config = dict(
    n_layer=8,
    d_model=384,
    n_head=3,
    n_kv_head=3,
    head_dim=128,
    d_mlp=1024,
    vocab_size=7426,
    activation='swiglu',
    norm='layernorm',
    norm_place='pre',
    norm_eps=1e-05,
    positions='rope',
    rope_base=100000.0,
    rope_fraction=1.0,
    qk_norm=False,
    attn_scale=0.0884,
    bias='none',
    tie_embeddings=True,
    parallel_block=False,
    init='normal',
    init_std_qkv=0.0279,
    init_std_o=0.0,
    init_std_up=0.0279,
    init_std_down=0.0,
    optimizer='muon',
    lr=0.0167,
    lr_mult_o=4.0,
    beta1=0.95,
    lr_head=0.00651,
    grad_clip=2.0,
    warmup_steps=200,
    schedule='wsd',
    decay_fraction=1.0,
    decay_shape='pow',
    final_lr_fraction=0.05,
    batch_tokens=131072,
    seq_len=1024,
    doc_mask=True,
    train_tokens=542100000,
    steps=4136,
    dataset='wikipedia_en',
)
Each number is 128 + 24 x the weight over its row's rms, rounded and kept within 0 to 255. Layers, rows and columns count from 0. The size above them is the row's rms in percent of the matrix's.

# layer 4 MLP up, 1024x384, rms 0.154, rows 588-609, columns 288-335
size [ 95 102 109 102 104  96  93 106 100  97  91 102  97 101  98  97  89 101  99 107  97 105]
[[123 136 113 130  97  86 117  89 139  81 172 118 149 138 121 111 159  56 114 133 146 108 153 118 121 140 109 148  83 122  96  89 151 144 119 175 142  97 105 142 158 170 137  86 120 140 113 120]
 [ 92 109 126 170 152  76 131 112 124 138 142 172 131 130 132 116 136 151  96 115  59 136 151  94 105 102 135  80 176 130 148 160 113 115 178 113  83 121 123 123 130 133 111 135  98 133 144 160]
 [188 162 137  95 147 136 154 141 160 103 115 137 119 141 141 143 146 123 103 105 135 117 135  71 118 158 121 116 112 130 154 152 166 146 112 122 113 115 150 147 154 129 129 136 124  91 163 170]
 [152 101 125 115 152 160 165 117 128 134 164 104  92 119 150 109 101 123 108 109 104 116 164 106 120 159 133 141 131 132 156  93 109 105 106 121 112  91 150 129 129  98 142 162 124 121 156 101]
 [146 130 151 139  99 136 124 147 123 160 145 107 130 113 139  74 110  80 103 131 144 125 144 110 123 113  98 154 122 117 112 114  98 141 168 127 160 126  65 139 152 117 139 118 133 130 141 123]
 [132 100 129 152 132 111  69 149 113 139 160 126 140 182 113 150 123 162 146 159  88 141 135 128 129 172 129 103  43 129 154 116 107 133 103  94 136 137 158 136 128 105 153 101 124 129 134 145]
 [133 121 102 122 126  95 134 158 143 158  93 123 150 142 140 111 148 125 126 190 110 155 155 124 112 110 144 125 138 126 117 108  99 141 138 147 119  62 103 127 148 172 112 111 122 153 121 141]
 [118 171 144 126 150 113 155 120 154 136 148 131 115 137 112 109 142  97 132 142 123 117 138 172 131 107 114 155 133 130 142 124 170 164 123 121 116  78 127 173 126 122 152 122 136 132 186 126]
 [ 97 153  90 133 124 107 139 113 149  92  99 118 131 179 126 138 132 137 150 134 167 155 129 155 100 131 147 145  75  89 136 112 158 127 147 133 127 119 129 106 113 147 138 150 122  99 179 125]
 [130 117 111 129 140  63 191 173 112 114  93  89 149 124 134 126  70 153 151 129 184  85 165 131 129 124 141 144 123 158 139 112 139 115 133 149 131 113 120 128 126 154 131  98 141 120 159 115]
 [141 138 143 105 150 141 114 148 111 127 165 140 127 127 165 125 167 103 129 116  95 150 157 169 120 114 121 140 163 113 136 162 126 130 116 105 118 100 170 156 107 137 143 143 121 131 150 136]
 [114 142 136 153 150 134 142 130 137 127 127 141 127 155 137 120 159 141 128 103 110 101 126  86 122 180 136 155  78 132 130 140 121 133 170 126 114 153 127 130 151 105 133 117 140  75 124 109]
 [175 108 114 154 127 149 104 116 135 164  95 140 110 129 134 109 145 157  81  90 149 136 135 112 127  74 104  79 133 143 149 124 158 178 153 145 107 149 125 170 160 107 136 177 115 145 140 133]
 [113 101 105 160 159 111 150 119 148 129  73 155 149 120 124  93 186 121 168 124  79 114 122  68 176 114 165 103 159 150 115 128 150 157 153 121 120  97 117 130 134 137 154 110 134 138 148 163]
 [131 129 127 135 164 107 174 143 108 145 168 109 161 159 168 123 146  91 137 100 151 158 105 150 171 131 137  86  96  94 128 171 152 117 127 160  78 116 126 156  95 141 153 139 159 107 122 152]
 [172 118 143 161 141 123  99 122 115  97 117 118 159 134 119 134  98 122  93  97 102 171 159 106 158 103 136 168 101 160  85 124 167 123 161 130 101 132 127 128 168 103 135  87 151 137 136 138]
 [ 99 144 120 183 130  90 132 159 150 114 146 113 100 126 146 143 140 130 150 107 139 102 161  92 136 112  90 124 120 160 131 103 154 109 133  83 124 132 133 128 106  97 140  88 112 111 132 170]
 [126 151 164 128  99 117  91 169 153 120 107 114 113  97 148 156 127 129 139 156 112  92 139 110 100 124  69 119 117 119  60 146 139 130 106 131  92 121 132 142 100 127  88 144 140 102 103 123]
 [148 123 125 137 146  80 158  83 120 184  80 158  99 155  87  92 137 135 156 145 134 134 153 136 128 143 143 169 158 114 107 150 158 116 109 153 126 144 100 104 148 144 147 144 105 124 195 178]
 [110 175 154 110 143 136  93 135 149 184 131 110 116 109 107 145 114  97 163 136 173 137  91 142 157  91 155  93  87 126 131 138  81 142 113 116 162 186 148 145  84 145 144 140 133 152  97 155]
 [180 102 130  78  89 106 135 118 144 147 175  88 155 133 112 109 125 138 117 124 162 126 142 124 147 135  85  99 160 150 126 118 130 126 111 139 109 127 222 104 152 136 148 129 145 124 141 149]
 [136 113 109 126 175  73 105 117 116 164 121 104 147 118 143 125 137  99 134 182  97 149 101  82 108 171 153 131 172  95  91 100 158 130 151 115 140 107 122 125 120 126  69 123 137 134 115 133]]
# layer 4 MLP down (transposed), 1024x384, rms 0.0884, rows 588-608, columns 288-335
size [ 95  97  96 100  99  97  94 107 103  95  98 102  96 104 104  99 103 106 101 100  96]
[[ 81 139 144 127  93 134 139 107 120 156  64  77 108 137 104 154 150 155 125 123 129 173 101 124 137 106  87 113 110 127 149 118 115 130  97 114 102 168 149  90 134 135 121 162 130 169 133 153]
 [184 127 159  98 150 165 143 151 162 152 134 119 135 138 124 147 123 136 130 140 115 160 155 142 147 143 155 149 145 102 130 125 147 160 138 158 140 106 129 128 119 130 145 102 139 137 101 106]
 [115  92 120 192  95 125  84 144 161 113 150 119  96 122  90  84 124 124 148 152 133 120 145 128 122 153  83 123 117 147  99 142 108 132 130 155 117 150  93 100 129 134 116 112 126 156 173 168]
 [ 96 170 155 119 112 108 137 174 147 140 125 165 135 111 167 165 147 137 110 140 135 138 107  87 109 166 149 161 157 157 126 135 122 127 119 158 146 163 128 119 143 153 125 101  80 114 139 135]
 [125  89 127 120 141 129 107 117 100 122 116 137 170 137  73 157 118 134 126 138 108 122 116 127  92 132 148 126 130 163 124 122 126 126 138  99 146 111 139 100 183 126 142 141 118 179 119 151]
 [ 84 129 161 103 121 142 158 135 148 117  90 166  95 116 131 131  99  98  99 138 191 164 130 136 143 123 129 159 150 122 125 150 135 120 149 126 158 153 130 144 137 164 144 140 111 181 140 160]
 [118 113 132 107 121 148  94 125 116  98 114 101 120 110 164 146 164 166 101 165 169 101 152 137 152 128 128 128 132 124  88 126 147 122 145 144 144 113 141  96 120 140 140 149 194  82 147  96]
 [112 133 106 148  89 122 100 135 103 114 114 112 166 145 143 124 154 119 123 121 102 107 102 143 134 152 190 158 154 114 143 143  89 146 162  92 133 118 131 122 111 133 126 124 133 137 135 124]
 [101 146 140 116  89 115 130 127  89 168 154 119 157  94 134 140 138 109 114 130 123 118 105  90  95 130  92 128 143  96 157 142 126 130 119 107 153 146  95 163  93 113  66  86 150 168 127 183]
 [124 127 126 119 133 139 130  70 150 145 126 111 115 106 153 142 128 133 112 118 118 121 103 148 129 107 133 128 136 111 129 147  82 128 109 127 108 102 109 130  81 134 146 137 155 125 120 149]
 [ 88 168 125  99 116 122 120  98 151 106 138 167 145  75 130 114 136 155 160 108 120 127  68 125 138  96 125  71 134 159 159  99 111 143 128 102 119 132 148  83 126 138 122 155 104  96 110 152]
 [179 121 155 134 103 135 159 129 111 183 130 159 110 119 158 112 100  98 125 139 121 135 162 171 114 109  98  95  67 100  68 148  96 145 155 152 117 117 126 156  87  89 141 135 133  80 112 117]
 [101 161 131 147 140 110 169 137 137 104 116 154 134 182 119  88 117 142 140 152  98 139  97 130 125 121 141 140 142 134  97 133  92 169 165 147  96 104  95 115 111 124 173 113 141 143 139 133]
 [131 107 117 103 145 146 127 126 110 123 128 156 123 136 129 155 152 124 131 151 153 139 136 110 114 131 109 154 149 116 114 171 145 114 128 172 148 142 145 188 197  92  62 149 128 125 136 124]
 [110 129 156 146 149 135 149 106 157 130 162 112 148 106 172 156 160 127 128 119 184 119 116 156 119 134  91 123 143  86 121 128 151 134 119 112 155 124  97 142 157 145 121  84 129 147 147 142]
 [139 122  69 141  85  88 180 135 135 119 106 122 121  92 168  85 136 126 108 113 139 104 162 115 129 102 131  82 115 140 128 124  80 114 121 159 145 154 114 145 127 127 119  93 157  94 142  87]
 [173 178 134 130 148  86 147 117 130 158 144 103 133 143 154 134 139 152 111 120 100 121 142 106 146 112  99 180 109 129 119 121 152 146 134  97  78 118 145 100  71 111 147 140  96 125 153 133]
 [128 167 158 154 124 142 143 156 120 115 139 103 143 100 140 130 147 135  99 134 113 141 163 146 106 106 111 138 142 157 113  77  88 105  89 145 149 105 133 160 154 112 160 129 114 175 114 121]
 [129 121 136 134 131  85  67 134  98  85 119 131 124 163 130 120 115 127 149 197 104 124 119 132 165 125 140 128 117 123 106 111 129 169 113 113  72 163 148 125  87 122 132 101 190 115 144 103]
 [151 148 123 123 162 151 149 139  87  72 136 108 132 156 128 132 103 167 125 134 134  98 155 140  87 142 124 115  90 103 138  68 115 125 125 137 105 174  97 145 106 163 148 125 101 154 123 114]
 [139 131 133 166 127 117 131 128  79 126 160 152 144 118 122 142  72 141 132 129 119 134 129 121 159 146 142  94  98  98 157 150 123 100 181 151 135 145 115 100 116 111 131 120 143 159 152 149]]
# layer 4 MLP gate, 1024x384, rms 0.147, rows 589-609, columns 288-335
size [ 93 104  94 101  89  90 106  98  93  96 107  96 101 103 100  92 103 100 102 102 109]
[[116 130 126  89  99 141 168 153 157 171 105 142 110 154 177 144  96 100 152 170 135 145 113 146 116 162 129 153 132 142 112 136 147 168  98 139 115 134 125 121 121 130 122 129 108 125 160 123]
 [136 143  96 181 137 126 120 147 124 106 127 137  94 158 105 153 128 120 155 116  60 125 109 139 166 102 161 113 131 144 120 152 122 160 128  94 135 149 154 123 146 137 142 146 130 106  81  96]
 [100 123 138 145 105 175 138 119 153 185 119 133 139 115 153 140 147 143 116 144 118 135  86  95 143 124 127 105 156  66 114 161 121 124 100 142 138 148 138 163 122 133 134 116  67  84 111 113]
 [115 170 146 107 169 148 141 128 125 155 156 124 123 123  95 133 144 150 133 129 156  76 148 127 163  95 140 103 114 107 152 122  83 153 129 120 106 111  85 111 171 114 148 137 110 148 150 131]
 [120 144 127 135 143 127 174 141 163 111 142 100 187 136 158 126 117 114 115  99 123 127 135 125 127 127 156 172 130 155 171 196 102 103 103 140 128 133 172 120 141 145 117 165  92 160 119 165]
 [138  93 148 101  86 151 106 129 106 110 140 130 121 163 122 110 131  80 160 105 155 135 111 116 136 151 172 168 138 126  96 134 140 121 125  78 121 157 161 121 123 147 158 103 115 127 112  94]
 [167 162  90  99 138  96  96 142 116 151 161 136 153 141 126 120 121 123 167  91 122 136 124 132 171 158 129 113 148 133 114 138 165 148 105 136 145 116 139 130 135 160 162 122 104 159 116  92]
 [ 81 171  96 141 130 107  86 109 133 136 139 141 107 166 103 101 147 164 157 103 142 113 145 156 131 173  94 156 140 103  70 105 122 120 133 155 118 101 146 129 186 103 161 182 122  92 154 135]
 [122 152  83 154  86  96 102 128 101 127 157 130 165 151 140 148 126 133 127 139 150 162 122 103 142 124  98  88  70 119 143 124 153 166  97 142  95 112 181 123 164 161 145 144 128 149 120 125]
 [120 112 114 128 117 106 122  89 145 157 105 151 156 128  82 193 190 126 126 152 159 101 160 152 160 148 159 116 136 150 119 107 145 114  86 100 137  98 136 120 131 132 176  95  87 153 107 164]
 [ 89 116 124 135  98 109 131 133  99 181  77 118  90 106  93 158 113 137  98 138 123 151 130 153 157 165 121 107 163 152 126 121 158 131 110 119 104 120 118 110 154  88 147 118  84 147 128  78]
 [102 103 149  88  93 149 102 142 127 138 161 155  99 125 138 157 150  88 136 143 118 124 129 132  96 181 130 128 122 130 115 156 113 177  91 120 117 155 109  99  93  98 152  94 145 149 144 112]
 [113 105 151 116  96 146 130 112  94 103 162 137 123 157 156 106  97 124 154 104 152 141 128 155 123 137 109 131 138 124 126  78 141 114 126  96 122 138  98 119 137 168  86 159 114  95 109  98]
 [122  98 137 165 148 110 127 179 126 111 154 120 126 136  96 111 135 126 102 108 126 102 154 123 125 119 121  98 143 127 139 126 133 139 141 153 111 162 170 129  85 100 109 134 138 131 155 121]
 [148  96 131 108  75 113 136 163 180  89 107 171 136 109 142 146 161 120 124 145 157 123 127 127  99 133 160 113 178 143 127 154  35 133  84 101 129 163 138 142 105 118 175 100 120 112 133 106]
 [123 134  89 168 138  87 119 131 165  97 123  85 117 120 143 137 128 149 115 100  97 113 144 121 133 102 135 101  89 148 178 155 136 119 110 116 154 134 129 131 117 132 155 106 118 101 117 166]
 [139 107 116 103  97  89 128 129 103 184 146 140 117 146 143 114 129 140 112 126  89 133 113 102 140 150 158 112 119 160 149  95 121 170 133 135 140 153 118  97 110 103 126 142 119 110 174 140]
 [131  78 124 100 136 128 141 154 136 144 142 101 164  73 112 138 106 163 127  97 116 131 142 130 140 160 141 127  68 143 100 115 111 166 171 128 120 133 148 134 130 150 132 111 119 136 110  88]
 [129 111 133 122 119 144 102 168 201 136 147 143 140 152 141 124  96 127 150 114 119  99 144  77 149  87 142  78 131 134 111 147 101 131 111 144 118 135 120 127 101 154 136 113 148 128  67 135]
 [159 117 135 139  98 135  94 148 123 152 148  83 102 142 152 135 171 121 129 160 111 132 141 127 100 107 123 111 127 113 207 131 142 117 170 145 122 161 174 124 125 123 121 121 154 150 139 124]
 [162 130 105 132 142  94 109 131 124 145 138 145 114  80 127 137 143 113 148  98  81 119 123 101 117 125 124 107 115 149  88 115 164 164 102 126 113 152  64 127 108 112 131 149 109 147 144 152]]